config = dict(
    n_layer=16,
    d_model=448,
    n_head=7,
    n_kv_head=1,
    head_dim=64,
    d_mlp=768,
    vocab_size=32000,
    activation='swiglu',
    norm='rmsnorm',
    norm_place='pre',
    norm_eps=1e-05,
    positions='rope',
    rope_base=10000.0,
    rope_fraction=1.0,
    qk_norm=False,
    attn_scale=0.125,
    bias='qkv',
    tie_embeddings=False,
    parallel_block=True,
    extras=['capped logits'],
    init='uniform',
    init_std_qkv=0.0256,
    init_std_o=0.0,
    init_std_up=0.0256,
    init_std_down=0.0,
    optimizer='soap_variant',
    lr=0.00501,
    lr_mult_qkv=0.5,
    lr_mult_o=0.977,
    beta1=0.95,
    beta2=0.95,
    lr_head=0.00559,
    grad_clip=2.0,
    warmup_steps=200,
    schedule='wsd',
    decay_fraction=0.639,
    decay_shape='linear',
    final_lr_fraction=0.0,
    batch_tokens=131072,
    seq_len=2048,
    doc_mask=True,
    train_tokens=623100000,
    steps=4754,
    dataset='wikipedia_en',
)
Each number is 500 + 25 x the weight over its row's rms, rounded and kept within 0 to 999. Layers, rows and columns count from 0. Numbers have three digits each. The size before them is the row's rms in percent of the matrix's.

# gate: layer 4 MLP gate, 768x448, rms 0.163, rows 95-169, columns 392-447
# up: layer 4 MLP up, 768x448, rms 0.16, rows 95-169, columns 392-447
# down: layer 4 MLP down (transposed), 768x448, rms 0.149, rows 95-169, columns 392-447
gate95 103:544474482488508523468447487501494496513516486496469502496552535468505461517471502441498457490497571519523497517520507483523518543477492558547462520516493492511545482482
up95 103:555505487508500481470485540525522481530464506527502476530516536533500518494473497470483526495505551509533513497463488534548490521509480523462463517508469523511522470510
down95 110:481492526475535501523507540464507477521541472473506480546507554478504568513499482461509497516469513568465460476531526512477503519508509513508471522457481501508540447477
gate96 098:444539501515513496482513525512520450457520500554495485533533480563519471467447508543512501434462489482502446494497510564509517489442497464536477520447505490515492490468
up96 100:529524541520501498496469521507510562510526481522534505511456547501567544503504457453418475556508450497514573492533498491474478503504493506496458449516503529493500492507
down96 102:453473515522506497515488466483514494507479515518503487498531490507484490516538491508498571459493518519499481521523491469535520502503510498483516515464539486513498486494
gate97 104:525475512486497512491527539492524497472511510538479503508485495541510527490499491504539484534464519509503528482515481538513530449492556495503494491473483537497514509527
up97 108:519455508456521556517504534497468508527513508531495544485489504516500506510495466516521495498474484508497520482537510509487521536544526486519499483488481492498460533513
down97 098:501462459445511458503511522500495527529501518489478510529482491528526471518515516494471516480497511509512506523492489501493490534519454501491499500470502516491482491483
gate98 094:548465512494509503485502515528485497512570498517495502483460448563533500482500507496518468482511408535527530512556535517508516503488519483497510508518482485505499510486
up98 102:508497502511461540501469523487499451464510474477500526500505488520477487480516492536533538495482480477479486509486480496481555483506544488518496502485524541517496518490
down98 097:510496499474506510521472495515459478505527484511521512514533474478548454505491470494473473471489534475494513504521483495510463512469452585486535513540497480541461503486
gate99 100:514459523506548469487500514482492573536493515493535528492500486489491501467492487500474497548508522555530484471484489482508500543533480477527550487480522540493485507539
up99 098:506507473524516511475523518524501511492461521474467537513492529516506464476499516517553464494534516505545479518515514489448490494492501506503478502493527498465475490465
down99 101:537499492554490466525486506500496440523522465463544523527466453538470501546511532456497464494483503498458492506513525516478452482553509502471510513520490507497508474524
gate100 108:458426568482494483551470482497546519533503502534522467485495458502469506525485507474477515488433473487510525470524526488508524488503494545474474529470516447517481480488
up100 099:508500546496487496523498507498515463495530537511512546525488462546474503489496477497507483495543519489513503507488516491492483516490456516501491508492495508542515499506
down100 098:497465483513476537493505525481524484526510511507490514497498505509496529472529481499507495495495484487531502562454494494462437462519520452477525538478521501482527504499
gate101 094:459520510522489516516520482464520503455480496530431476500511461510503515516476497497484444484485516524504472491530481494505464531496480490481480514485520498515490524530
up101 088:457545477506532489479490507516538489502463483499476479492455502514505479522483507498496462499469496509515488549549456486508476510519488520465518508476504488495482540500
down101 094:496517533550525499485491501471506512490472499483501498493535479542451509493531497501523470501527501492519438496542484499540507480537451519531527485473477536535479458507
gate102 099:507474516450496467542514537509484471568477530492540503524510468516499489522513478526444469509522496503511503519514528511500494514543530512513511496556466527530513503477
up102 103:449484495519450507528511516485491473525463467524491535543472518525467529480510485494434485509480472526502491479492510513502491486544526498483492460517481502529496512524
down102 093:470511482502522482480501536513509523507490503503482464509467504482512518531515503524521505506526462532486473506485473455518549532434509511499465474492461503491477506514
gate103 095:507521538543523541457520500499484517480480518527505480480469514527475538528483509537503467517462490506502520467512501468478479520500550524489543470525447465473483480503
up103 104:549492544512528486488505502521445506522496499500466481526471513472464527509493509549550512492492489518456509480463500473513554501506509471493508511498481532473469535556
down103 101:496513489544489495547509481531537487514524491490514490499484499514510495504497524492441464492427485470503497476490492493526473529487503495516497498526450469480498498514
gate104 097:489483509497521506558469464514543540527513548487558482477529460502459513515497498453522493466485481505507461463545477454457491520512558513511499523509477471537516469490
up104 098:485482461471527462482549471501529499495477482510531490517512509505520502509439462487511515513503469522559516467489470465500513477514496477471490509508508504507489509467
down104 100:456495472522463513474551497532503490516512510480524536495529498477515497486471492509498459508531516500464532469551474520454487478520459449471485493501524553495477487529
gate105 095:504494483512513483512518463475509513503492475504497572500464546481487470463512496470506506520488570484508506542496529562492453488532493522489476522507498536501506509525
up105 098:463495477446515469512493515548526445464507492519534516538487514498507501483545502478477485515494483512493527506493532535507473481535471477540493543505509500471520488560
down105 099:500472508479503498494499503477489458495496521470528468492476461523525540491496465532472500470494488582500534469486512510514505515491464451486472507468503485543491519461
gate106 100:528520494520476478514504507512475499493492507533518518512517510484491524501490499489499525517569515508491533497452517463510499525547541531517532515513505512518517511534
up106 101:514507467525494475496467556544501467542510511500493509535463506498490481499475476503496495431531554537522516536511469557496506484525426461443499505504530502469517465510
down106 099:488489524498466523497504528562562445504478480486482494519561502494510442502439515453460486446472569499508465538494529490499473485518487443439492490533506490490485446491
gate107 097:517540452482491527529488492504519479503459517506498456498473470522475603461536478488486495493455527479479457512517465472505504488471451490516524502483487491468463515511
up107 099:506484516483496524514537514519536519506518493496479553485496529561478545456497462499508488466469534517469506502477489491513526483482465484513466472498492454426520491535
down107 099:508515463492476455478529495458532496501524448517511471501532524511491518511483499534486483476530479496510577513526464555552520470532460471492491496510506484472465482486
gate108 096:467530524560454525492495488497506469532537485476486491502494493509481501524437433512493502475507481497494495498493505466501558501479519508468503482495532519492528515439
up108 102:534485473486470511517531496497496511522484483551447518469510481527479506498444496516493466513516559528488536479487511465496489470525534509493477525526466437490465505510
down108 100:494517492535544523516507454513496527550550547515465490483486495538488501512515549505507534494490488483457479503500517515511489503506471508515472519491490495494468537488
gate109 099:493494509484503496534516521526461506502501509529504499468508513507519502484484460502515478523508471508515490513488500484449468515507542515457503509472503520498517458489
up109 104:499472516536502503529499475517540487493552514514468498453508519548496486480488489478485468458540521505498508467482468463447495487513502523522483507489501477490552494497
down109 104:511491490518488485489512505503496488506461496515528511545518520477580509486491530504541521519478520489491531479453450497532496486482540479507521494473533519489466468529
gate110 097:478524491508526492480472532485507429538457536500502504507482494486508483523499450506520516488486547488505501496457528485458499520527511541473463481478462530514477515468
up110 094:473497486502490508489455460526501502472509493493512481500471514504503471536489514506504500526492506506521512521523467498493514476500502493513509497552519504498487507495
down110 098:526510484517498497494494527523508560502543510473511468513458497506495472480509546444495500502481519484516505524493496517521515524484498440500507483458513517476488521495
gate111 110:499485493498515494508529450549476514493482487468497519512484532487519468505499502475533502491470513492484519504517502509531520482545554472496520525513519489453485530529
up111 100:496458488479501490501470541509461511447535522527539504526522501523470542486492502475458479543503523570519491481532468523521517490504479526501467497523530515537490532511
down111 102:430471497503504479489508482518476483460488501525474496501482471550524501500496467520464499506471525501472477472525467521505520509545506512523502518569521456477529449508
gate112 097:508526558504492505485488450513521522524491477483456497500524467515484475527496517533465525524510452540509488543456503483509532507500518465504465466483518468495543494495
up112 088:501441500484507493502522530495507481488433509517547506512484488478518477516467504506493456505491518483465521463526469515519480507484532486478531548483479492461516518515
down112 097:535497505501486509475537491472480461484495506516483508547479529486491541543524459492493461487492493502499511508484520502514462522523459507561530524509490487487511523498
gate113 103:524501466495482512489524468534494491499475481481458491488528487500514512502469502464430477515507489503476527462515504540465494513489558491517484519506521479477547478501
up113 097:507521485513456531503489484504469467524547483515479493516508527538501485511503511518467522476538499503522517496511532479513527510497542496474464505517499535558534547485
down113 100:520463488517506500517492496536491476510508459471523466521540488524462518459473527541512492511511498514477506501460500492512512498475521507500471528485524498516499472489
gate114 100:506535502534480508520503507534497488509516501481515498490523519489492482497495481560495514514537484500509508475471516495523542470484476466490507549502554516444506515544
up114 096:484476473475520509509492470496503482460515479508555481515490494528533504500494517501527519488463527492517503469535547502493506511522486503518513498490483524545490495473
down114 102:521486494498484503469487478506501511473460546494532472545489480503516520481434513518539486517499519510499443469489483513496480505493480478516446473479498483497492506480
gate115 101:496457462433541524521527483487507514516433506497515506521538488535515466485476522459474478514490516530533527519494501479536521496478472501458482492490501499485506500548
up115 093:506518500516484447468496512490517505446507507477494549491473489508502484509454473511534496493533473486551505472536493488482482460508485495513487506498504490514516486494
down115 095:524505491510501505494531502476518525481509521510508484499491498505524501494484518512529489450504533441527501511536472503465511478519466495483500496464542520521493548518
gate116 110:530522486489488475517474483489488493502463468513543484499478489493526534494502510496508500528473485496518526442507537497518420530532485517524519507510525523475535508513
up116 105:495539519511533494539537501514465481521445494539497492465505516526477516509510501519509498552483470508504522511521530492507506483484504515556533533483502515489467510508
down116 097:537523495448471539513503515522528490488495483507524503501517469498549490490555460474482501525501523450496518485515524467472501529479492545525470497480501480505506471541
gate117 108:515524562505466494520493474495503494511479494465490531492462491439497503501526511512513452514524532472470513535481464454462487514505477493484488479466490453509527477462
up117 102:430499519465520526499508519459447479494471549523491497500510477536504485508491463488512475518500508502523512488468472512495494490479533487528512525500478476513515491534
down117 103:488511489478474481537420506495476498507489522514511502493495493485493497520529515534482509497539491511490479479479515484477537435499466519497513478459502506525492523475
gate118 101:520471502468506474495508514513499488516490534478494504447476563496497528520503503496495490553502511519494523505533488517521438527538472513504466509493493524482504545489
up118 096:457520521498509487521496485492553507496475469490475556562504510496553442512471504494498529459514476480488459526494504507533532484506494491524497523491501479535478487485
down118 102:506488512502501458506523498492466505509517497497499506524499486524503468506480496498517517459483498525516487503515477504492481506505496543448501525515474468490512461533
gate119 094:510482510481503494552501545492497496473501515445513500518533512455475453497507469513504530521510513518506474516539514493536464517520499525531509487526549495506506509504
up119 090:482465538492511475507473511551489475505468487497463498457529493491463503542496536526497480476498506474474507449502532485490521504497527536509505521508493491523473500494
down119 094:464532482496524475472495469497470452462471518517492520515478498519454538507528527520478490483463518494495537503453462521474522520504458483490486479466516493429475501515
gate120 101:519498490508502504468535452506531484461494463488500481510513494493530512447479510526463492499483475481488528516496447524507475502484559512522484481498483477478479546453
up120 093:522530516521505499500465497509508443492459457474484475546519465515461498508524486519507528497503477508510528500492489488534465508487495497532486442520523519504514499502
down120 093:506483503505530472524511531563466494513498478512456462492466490525526505531459497499498540517512487497521536474496435516460544472488480509536498465466484516519486462499
gate121 097:468470491478476474495531518503525516514495507543455479490444524448482563490510498473423522478474491484507476515511470493483483540537518530479499532468495459518516501463
up121 104:457506467519548492541502496526519468509492545496538498495538458471529428467517492518476507526534488516483480481510515518512456485475507517506521529521478485454516467500
down121 096:494504502490457520468479493495530490510455488460509530495526542495499492524462514497560486525481499576478495456493493525487507506510470466504516459503527531494475505504
gate122 103:500502545462509478489504520513457534531515518518508520519554465494435521474491486491499506459518524529491507522499545480469465506556504492530525510510497513490510544487
up122 102:531487503495519514508495487457474487492512538518505457547484465527524506516497494476504460450510488478511512517503500478504525477510527499527572499490467534490479520466
down122 097:448512534501508506521580512487510544514512497487521501493482461511482507486524484525501492511459494538529507499522537497510503482567484552531534490490481501512517500519
gate123 102:468472496505508489531539501519492502524468471475516500509473476492470494506494490505499462502492519513526563546473467514512478516527512494501511501452495496485490534519
up123 100:530482497485469511523535510506481492485490526507511511477473509488496478483539555513457513508542453502523478531540514510518476504477555463522544443483500464436493524473
down123 103:519543501495504496523507503531512498487455482529500493477500471468476496536496545545542527487480495526495481507518492506475489536523508511504498483525506518513508464477
gate124 085:504449445512495506479471502529517548537537506472499535511496495487494522514493476513487530502508519504514518530509497502524459504494504490484450513514491483522493477518
up124 101:506495474512510511486507490509562503541509543492508455524522523528497514485486465515510456523450519485517495502497493471513505465491461490458495489456501456496553502534
down124 099:503506529458490470498486488480497459498488481528490510504471502503525488501475481497533503513529489569483556472507542527533516471480521530503505521486469562524499505514
gate125 098:549497538501508468509504467510497520478445499490530531497505542509496448521491513509478507468456520487486517492484459446478506502500489494523512483538477540466528493500
up125 100:496498513557465487487523468480465489480490512489516532543481524489537467548514460531522509482494514508520501487479481467466498485518528490474488511521497500502492512498
down125 098:482559472483501511519440538503527470490507473499497518483508451496492521477477541488492483521502529518556437494488519575511470463480504488461511535533574478461511527486
gate126 096:525518514447463497510469492524505533497505505496481485479533484519517481515508507494466530433508519513508473473476504515474570481541523482522488459542505483495487523517
up126 095:539502506513504524528512492510457490507519484530492537512465487456507500474513553545524505498512457498485467513482492485543474569449538514485513499490453501433523515496
down126 095:470501490492491491480482466491488487461529446560571518497509504525472534489535499502476485492496471537494479490481483519496432514516470509503512508492502493533498508487
gate127 100:526532511487505515479530517482504514480501474510525492519511547522500526490499524518495512465518498497480533497537539494484480468482533501523488497491496516542502471501
up127 102:515487493458523493513470532475484515471534445484478507483499523531486557482519524483483475535496492503464456526490450535536518520508458494542462501488460538440493457493
down127 100:524500482491540502510499478496511490460520493533520487521514485492541501522564478514508506508510509420481484482499496505494468501481414495483500480497491540464535517532
gate128 092:472498495501513533509528544476433501531495516501514473483491514562472514524530506485482471499476516535518470513462476511465485522532467487495480500483476458476519506486
up128 099:492512490465479488461498468478485562474517550525488489465504495505487499485499508487524546521476475538500483497515507517495531518518478496436498464488461512545472519489
down128 098:537506508530510515493417486531569435474534484489503546548495503490484476499461511507499486497499517514459521536512492497529493454533485482488500477484501511473523495516
gate129 103:520502530503495524493512509467547515519498489472493505488507523468493474496466512473425499499504487481484522504491466565526489533519524521485496503493505501488490548514
up129 097:557484474519504436478445506477493546488513514473500456503478500505491477511517544488466520481485517492484516504506518519502514528537471493512552509522536443477511531523
down129 093:509460521495500499523467527480474499527492533541498536487458518474514519524541493464510486504521509523482491519510484522489442521467460470533517570481491533482474498442
gate130 103:496525553514532489551518481446522516482470493518469496487539491503522490529475486524443513491518473472454531509511518485519536483544496489483509501485489510493471524500
up130 096:486485495504527496478481497548544498498510483510547489485521503543477480493480494493490539476471483491504557533479515492501460501484489491535507499553539510452518508494
down130 102:493467463469491509508470523544490480516511468473517485536503482461541483469499470457536502472516516460571483489518535519535487451488484475479519507505471436452478506486
gate131 095:512498517474482497510494458511474508494468577481529490461518464493486439495526451470466535499460504524502513513504518498491500528507532526576504499491513506485512497495
up131 100:491506492455459450506504508527501495527510491482506511452474502456513526463551500486480508499470446528543480505506499499486471503446537497536537480490510516513529511450
down131 101:505482537513560534524461489496495485537479499504499516494531510458523486534520558480487496495494515488475514535528480504478497518518492513441485530486505531506510492495
gate132 100:484498523455480510481495505492537497462506487511488468538506472522520481503511473520505487511518519505510510537499527544481515500534537461434489478484505533507501507529
up132 098:517492460501522518506540512475519528500486517525523476548509545545487508517503490495488471507464499506516531490507484478508534519514533487545479498523493508504482488518
down132 094:493525499507500505533501522532495522495493490546492523544442471482479528582530512505532444509477495538484500475485458497510506507492516482470526514495462500518510501509
gate133 098:493508455522505498481501529505478459502483518482561536504509498541498510450523511503500468501470493528498464479525538527491476506481514537479471503481532494482490525505
up133 091:539518501532497484562470501545488494531467531440493457505528516482500468508542543487520500457516500469532533476529489500492520535531506467472528490512488493487521476519
down133 093:476486482539536513487587477513514511529477509485520503543479486501490468475526509530488496513514531515507502487531504478508533480485499494520517502532493484511495540532
gate134 090:517515528491490538501483466496520512514527495510454475515539444506502545463509492542495496499516487527528532472516500472495485476514486467479526492510488493441560484527
up134 095:493503434457485503519502477532524524515455503493499519500529480512513484518515496473484470513546550508488457509470486515506521506511464496485517449534530504503430525486
down134 095:478527492530496516453552491493470516513537471523494456500504468476489495524530531529530482474506471539488495467538488482495501501549499482508533518492501464439494492491
gate135 103:516525514507437546479519486484479470520498526489451538455491449506550521453496523492492458494499457504526539497530520483482478489482527544471487478517513553530479487536
up135 101:488503506499477536469537534445499507479520526495491529453471488496534481514526508477482510537535476494491503515471477492457490530485506483501474473492484518531490512526
down135 105:478496518536465499519464493511476489480510487516482475498539495501520457479514498516499491474475494476537492502466521491511491464468512544497497469496508527533531452479
gate136 100:525507514517480509499478525541484527505466457539501526489540488542484496508521488495501530483523506484513503479473514490508469523519484522499478545515472533494484501489
up136 104:505481478442463502524542463508515519522463461500504521499514524447534502531487489547466500541516496497513538476517453510455485493500510471533502518515510499483492517418
down136 101:502503505502491551534488479504504507497482557518563494521551528524546520500507471428500462517509509480490497489487464543517512518434523497493505525466496459487475497492
gate137 105:504489467473487527529484432543484516488510529492498513510490488485531467480505520546501492472509518480504481467582510506498519510533479502517508488460487480502484490525
up137 100:519522516504502486506476496483486527500516486539519525532554479538545495480519464455507498507529524489485538461487523521528524506500492450455458528507485483513492536536
down137 101:545492514477538537500529528515477540531512462504522463468435472490497466461499546479480514527525501509523524483470498463478475443495487496544540484508500494484508491482
gate138 092:487551532491501513466482552479516453494502503503512531487487467519537439482488508530520484488514526494511532501506510511463519491506488506463475488527532507447517461512
up138 096:456527480484493476497461505473458441523528504497496499482483489503491491474475503537458503484531499495501508487462477460491478485505481497518523506521509503482511486512
down138 097:485480499510476504499561477500511474496481488533500495478470506524496482470460435472482537504541474533467503472529453522520504484539476493467513522491519498530453491503
gate139 100:502520489534487507514532533521478513498516525526505516481538525519528507496511519528480475471537469490484526507553470498470476499485501505539451516494494480513489502507
up139 099:524491466502480472495541512456476475490533468553562535480503515489508507481478526493514471480481479481493493493523524515475504534470483525539503506465493463497505501487
down139 100:495467504542471533473499480480478487503495489541477479477517471517493516498530492516531524536514499469501430481474495461497493500526429434516483523494533474542503479516
gate140 108:470514520477443504511474459476525488495472514482513484510508493553542515522469468522532476512472482504487495503498494520514494473534487507463493484508500523481478517493
up140 096:488555509489540491467497489504502494477520495494488489498514498463510533480463542536492519497482483474536521525550515494501493507494519489495549475490529506486520498499
down140 102:529492517541505494494493503505481502483501510473471499500513486479539542507490495466527479519487476524475496555542504524487457484528517520502516473519494509499491461478
gate141 098:504496529544436491472513471473516521533553457566470485522451463485498556529531463537515528530515476515506469490500517489502498477498501499507441489498528460469472527551
up141 100:500464491466527508524458488479480524466470519478495537499491508520502500506492517480490498478488485515473507470511502532509507501523451518490524539537503460507485472494
down141 103:503498478446505530521514566523479489514515516467519507501506498534504493485500475509491529496481467519550526496468461456499479465518486483512513469516505504517492503518
gate142 096:546489536485512521486478499497508519504481468505515488494493529536445502506472509518521505486466511528536521492463502523468534435527510500461512501511516488495500500481
up142 090:453515472507470463496528508497554509482490516494522483473495480420536534470531490493513494533512509466482515465525492488502532451469452514508519502503497519484487529484
down142 098:516475489522463483521495471547499468479530539526505495534503506482529518493497491535520548514526518467461533492562491518476492551498488485497499461498494526540506516438
gate143 099:517506534452490518525473480517473515536530476498458540480505466499492507506513530495527492455522483533515496502478528484552469501515527492543507471465536524491537519501
up143 098:509500544483511518497448529481524497505483502521487466528510504518549512510521526517474508503523559510455499514461509498448510502509443485476465500511502479523467536455
down143 098:520479483494493488520482523512518473490522553438494450519489510504523520505494495515475500526499475443476494495486496502501532475504479540513513534472464494489483523499
gate144 103:515510455485495519509498540496483502528530517479469522501497553503505529482520536507541483530486524510512494523505498546493503518490511508463506533491526488526477486478
up144 095:519495538507545512524521507494516510523510479556534493504518532524499531509526499519526519464468488478502472512530508513519501533497514507508528485475538508512489520519
down144 098:505458493494512476518477502512488469496522465487507476486489503507458497467495472499499466492499507497505515473480530546491485477501483530480482471527489470484474535492
gate145 102:532519489485514509514474535509529483473520610535490485540485510515494473550470472442465510477492487507488516525551499492496474487507495477524473503540504493485490512505
up145 099:507559514519493494470533492504480465462518518518441497512518507508495476474470528520522544500457501520454508462473512491550485502531502470467513467489487476503503505561
down145 099:522494498513489483459465550535522488487493509518496540515557553505526479470507484508477499560497501513528480503511501494524475490477544522533514505503509485487494471547
gate146 098:495471506507500488513472494507536475464457487519554486511497494519498480504516478513492512546516508508523500492483532532501491496489496460494496522509493512465547485499
up146 101:498489503516488490466517525513512507486461513484448461482514524460519521475505484483518479456536472485519527476504450506494514488523517497505490515495514492511515513536
down146 094:467470528494471509505429484546512497495451489491522510478510489525502501536516484486457517538480544407462496541480531513515499532543491487487495503533493509491519485506
gate147 094:516485516482476475510532472492509498512522516498515545491496448474546441470488533529510476502498480507525517529496508498506502472472458556497480484470488466416523503471
up147 099:490471504486512516463480534472473499522478467510529543490499494466544498492492493459515511496496518536471497517498518512498469505479478453482459513504524497514545466537
down147 096:487521480503489451438498514523550519483577495467508495494446503487461495447505524568473494522491512531528502486506481469465481480570506484506470437459526513492481495450
gate148 093:465506535488541511513543478508455491529507470489462471519582498533532492543461496510495518535499518513483501531537469510517482531493510492496496486541461503515498507456
up148 110:493542474509516524497484481514519467493548458545517524494468487463505479545502465520507503469474507517509493470480506491492552446540503477546497540465498517480514508507
down148 106:498527476527477495492463482520475527503471517519506514561519456529534520478511502460527494462493518482483508480527472516500466494552528505451566481476512464522496505487
gate149 104:493462479475480519528497513507513487493508505474504510516519518530463513495446497494506498456510502510527472507500515475510549503492476492516498485536479505518501447466
up149 103:465489503481513493496519472512491480513533509502501456431480502494476494526470466521483467507516484504537512468557489522508540476484525481485531511525477491502524548523
down149 106:524501524480492467528546503544516505514550528510443535493515509495472489532511479525507449483496492511500489471478454489508486498493496531557468494478480456454479518473
gate150 103:525483523506508511466488497473492516504467510507489530517478496519533477476502487514499491480506483525516485498468515524521492503492477523511500523483489523498513499559
up150 103:528515516495473491556505527532481477518473515485490529504509535490492523515488559521512515504523519520499487491471494451478472504482514488494466522446502478479493483497
down150 098:529486459491520491488485474488508517495482473538523470473466519459448469491496510487513486498454515533531472471521548516515443513569438515494497483476503496512535512495
gate151 088:538492482482442500487459512542494516515476524534470491502503503506504525489473487518479481505445503525486473518518506516491498532513497495476517517494469452525509518523
up151 102:501481485451474519477493528489499481499501490486516497525466510532496536493519478485464491503486512496476519451508534486489440516528455502546509558534491495546508518499
down151 102:531491496508514443505508524536500472509501456523514524505519489456551493526509523546534511493455511550523492461482538492538524454462479505500483480482491486505507488497
gate152 102:492464446509510489493476467481463526498537518461502516471499473482480511474481497532501499475475525484511438549480561497502493524500520484483505494510515542501463517518
up152 097:490479507500489496488538516490501456487500489521483544537490503508477458511528500532470513476517499537476546469457463508485515454505424499519483499497483531507504536541
down152 093:490499529492486501523536514559549525525508505510516528499495506515509512506523529481549499518517469508475537506517451506492506458488527514464469463498518509511500508487
gate153 100:504524443480466522514507542495497493468491514491490481493535538491521499494525481499515493499462539489480538500500490502527539547470544480465477533524490544514499532507
up153 106:487453468483472490529502523514488461511539533502496475490516494488526512550508515493522516463485503503515498538455474499580462478548529522488491529486519533528537500478
down153 106:508446494496492486518517539494496525512500455491508510512536487526513531536480518533495504487500497528529504476445513516489518488512496453535501493520510483531496556524
gate154 095:480494476522511473477474521470522520528457519496530533516504520489521508531520517494498447529533496483482504508492510470509501488498513535493494477502522530506526526497
up154 096:517495461542513500555512460513506546484482483457544502473468478519498481506502486498537484464486464499464499517531482512471521497470518482509518525515528502508508502465
down154 097:495485543503498482509553498447538532467505464496457498482460472546501479488464483486477550506481504461439466502539560522567541513523507503509520518543504515526513518509
gate155 090:482473492546497549500513544534447478509518533498476475572501470523518505481538512509516513485475504492512485506500494512502536515525491550534515503461478507515478471458
up155 093:506471476447471511497475517536451509493506486487459515522474508518425488482520467545486486536497544478523494484461498516488509491510519472495554487527493506521512464513
down155 095:485495495503501448481500527506479469499481543501507528499490487472507498514480486475493464479531492520483479497494536505497594509527506481510541489459533505520505530510
gate156 099:530508457498506505513502512449492493524503503495503483524524520527537517513503528511493506511510495526521495512491529523508499486484497473518469473519485548488486457471
up156 095:487516469498491497500484506509465497479511491475486516496441495504487478497525490485489517485481514510463548487519532517504535481561506490507498472507513505480486529480
down156 098:510506535481468521484554521513496514507471492527540492491507484516511513495508523501473458520525521489473507518500499505515485506544471554459519519470518472519514487517
gate157 105:506537501524482492472506489504465461494518552495524503514507501512496542509520516491550510515508521486535540519470489505493504482540509525488512518488508542501511489531
up157 106:506470500493540492519529482517505500504501506504495543502541530526511468521505456539493512501515482515487467485533532434510505486476512476511501510499496507475507528498
down157 095:556552502478508533482501495497507455488479442502502505535548490483520533495485490521483476442523473495521543479513479498473511461529444476498493501498466506513510543532
gate158 105:516550510475503509523510499494538517519503531479457477538438495512505544532476480518529454507498472507521528515498490502507489513494514509477493496465481518459448492536
up158 099:474515490472491492499462517477517523482542495520460504507490486542488524539461511504513490517477490483521476482515478528474488533526506518525498482452497518485458509537
down158 103:514467512507489467470486490468531481508475563528530516503495533550530519487471474520531539492500489508487522503485452483492461530481508489523523498527518479485458451502
gate159 099:475520528508485528505512478487453498517528510514475485504520521505519486503468488502548545517465502527512511496433464504507475522505510535489464460479511514483478525476
up159 103:519534491515507465507471538516517489425552480473488508499489471489480543505499540467494484504481491540516558517484489481491515517526490469516480433534502493449469473475
down159 098:506473486501533481508513470484482470430472506474512500451504512519475492505515497450482518512523495432497466521514533505482471454468478533478514521479513484464491508483
gate160 102:502532480484510530470471499507505465527512445516483521530515485491523524485494474530474481504463523451485513537435508469493488504537483472497503525500454485522518511533
up160 096:506483540494540528512542533509487557522518489492493513458534485494469503491481527483521527466533493484522492494536522508509501464491491516491486507486538476513510473529
down160 097:506500508472460510511585507496454485513538499484520490457468475483506518526507483537482489498490526464482546513495509477488472497520524528527486499508517513443529549473
gate161 104:526491483508514538509498503444508521511488542523531442462501485538492495537449514521477469513536483500480489510513504491502483481518495516517504493488455519481528499512
up161 098:531506514465529456517470494520479511517484437507544537450484536464505496494508524519439486516495469505508512476472521525513477529513504465518519476496493498480538523468
down161 098:489515536503475508497512461516487488479491520519494521473518542455510531435499502493565517521494521533510535458497508545500525522498512494519507535467463479515498532509
gate162 106:509466539509525508498492519492534540514506500531545544561519507558532473535477520497506499465526481492532445491495573511520512489493508489522509517504517498528486503506
up162 103:509474495480476503481518524513495494561517487512527476494485538509515518484506503478482488428535490506511514535510481516513528467568538470474511459473510506512496505465
down162 098:477488413493517532474503498518503505484519523488517510485483498472529542505540505514505500538459463483494527530476483469519513470532478460474532506457478529501529532475
gate163 104:473499506510470526474454481504551480464493519525460447474486497538531489462513509476480480510494488521515521508525508486514502515510490544489511466499515478493525502505
up163 106:548509515494524502525468493467469525526521511456548521520482497428496548501536518522530479466510490496475470470506481509477494481506479479521540494440529460483469504507
down163 102:490480512527507459516488493473517509514505512491506484491521508485494473491505502523517528479528500520491512505518485520519483484500458517474541495496506497492492537532
gate164 099:499498497468507509498510509536502475532473452490493510477490508501520521516438484506508427504459507498507488481482547474491545510507450471504475498579548484509475531520
up164 097:478497506457517512525491520500450483525512560479529491517566486484463452512552472520522536483491487527466492513478496500519516519497537545538510477500508530516520507496
down164 099:514511504491480472527501530509497504509449489505518488497533513511489481466464477492510512491502523516481529489514491489505555519465432546478538530478484538459522467504
gate165 096:459480502513512501488521458510463495512481469478495517480504499524490515477509510491461521477454516516520482556540522472517474543483420517495528454537512516520536456503
up165 092:506499483552505525502477472514482482459500498457468530456505474509466522492477487558500477455482534495521466517531512514485502500463486503486498499539522522516495499478
down165 097:471490499505520505486517445541463499468487503447490485504509475497465506526477500504492494446487496532463497498484502473486474499509407476485471500475487549504459502508
gate166 104:504525500448502493506539476484534491532462487489551447515486498492517525514515557527492506523507494427456527465457525494481525479506475536487495504518520480465496520483
up166 100:527504494476502532518478494496519513483484490579519478521524488494481513488511505472507467527478481421497481525492529546483540526489531453534522466463481540439474524491
down166 098:489543520513488482535506482504504487510514487523468472476470476525522538498496475487464505486470508486490477519529479512521475493509488499449527485526497460544493509476
gate167 100:509535528512494472527508530502481544477505447503505520497489497487504470513527502483480514442517508473492528484519474537450527507480530536545479493534532502483508527531
up167 101:496497490510514476515505477470506488465497519513467498528485480491483516487544507508527499524507484493484537483514488489537479477495472469528499552487505520508532509567
down167 103:498490502479495567510526441512514527530501535523461496539450498484508489499508537491521482531489482459548481520458458505567545494503476467475509521516458505446524541525
gate168 107:449518506485509507501517495494519474511487455516550510496558456507508488534471543469534458515522504516475497530527540479504497487478491510509482515501538520493511544503
up168 104:483469521522502514506467504477498479516505527450528497509496488515478507485474506474536531524526470461503504502498494501472468512499530496506523521518495541474497494523
down168 103:545457523536510519517445461457475481533508566515502461478441505482486511481538491514522493476489504483471508484477474568485522503473476536529510513471494512505518538457
gate169 097:495497488549534475516502518487525514489536540509502531548505528509555517472479478543501516477490503529483513481534497480489488460539518522526492499470497510492496521476
up169 103:522511466550492461459481480501518485486485495517521477523515507497492528492470463518522485474544481503522559443533470493502501463520513483514437518466532470510507516489
down169 101:494507519518445532537500452486487520508553510541542506480491515481494479493525506474490512537451475507495464510518534485527491477488513501454477526493499538479495493520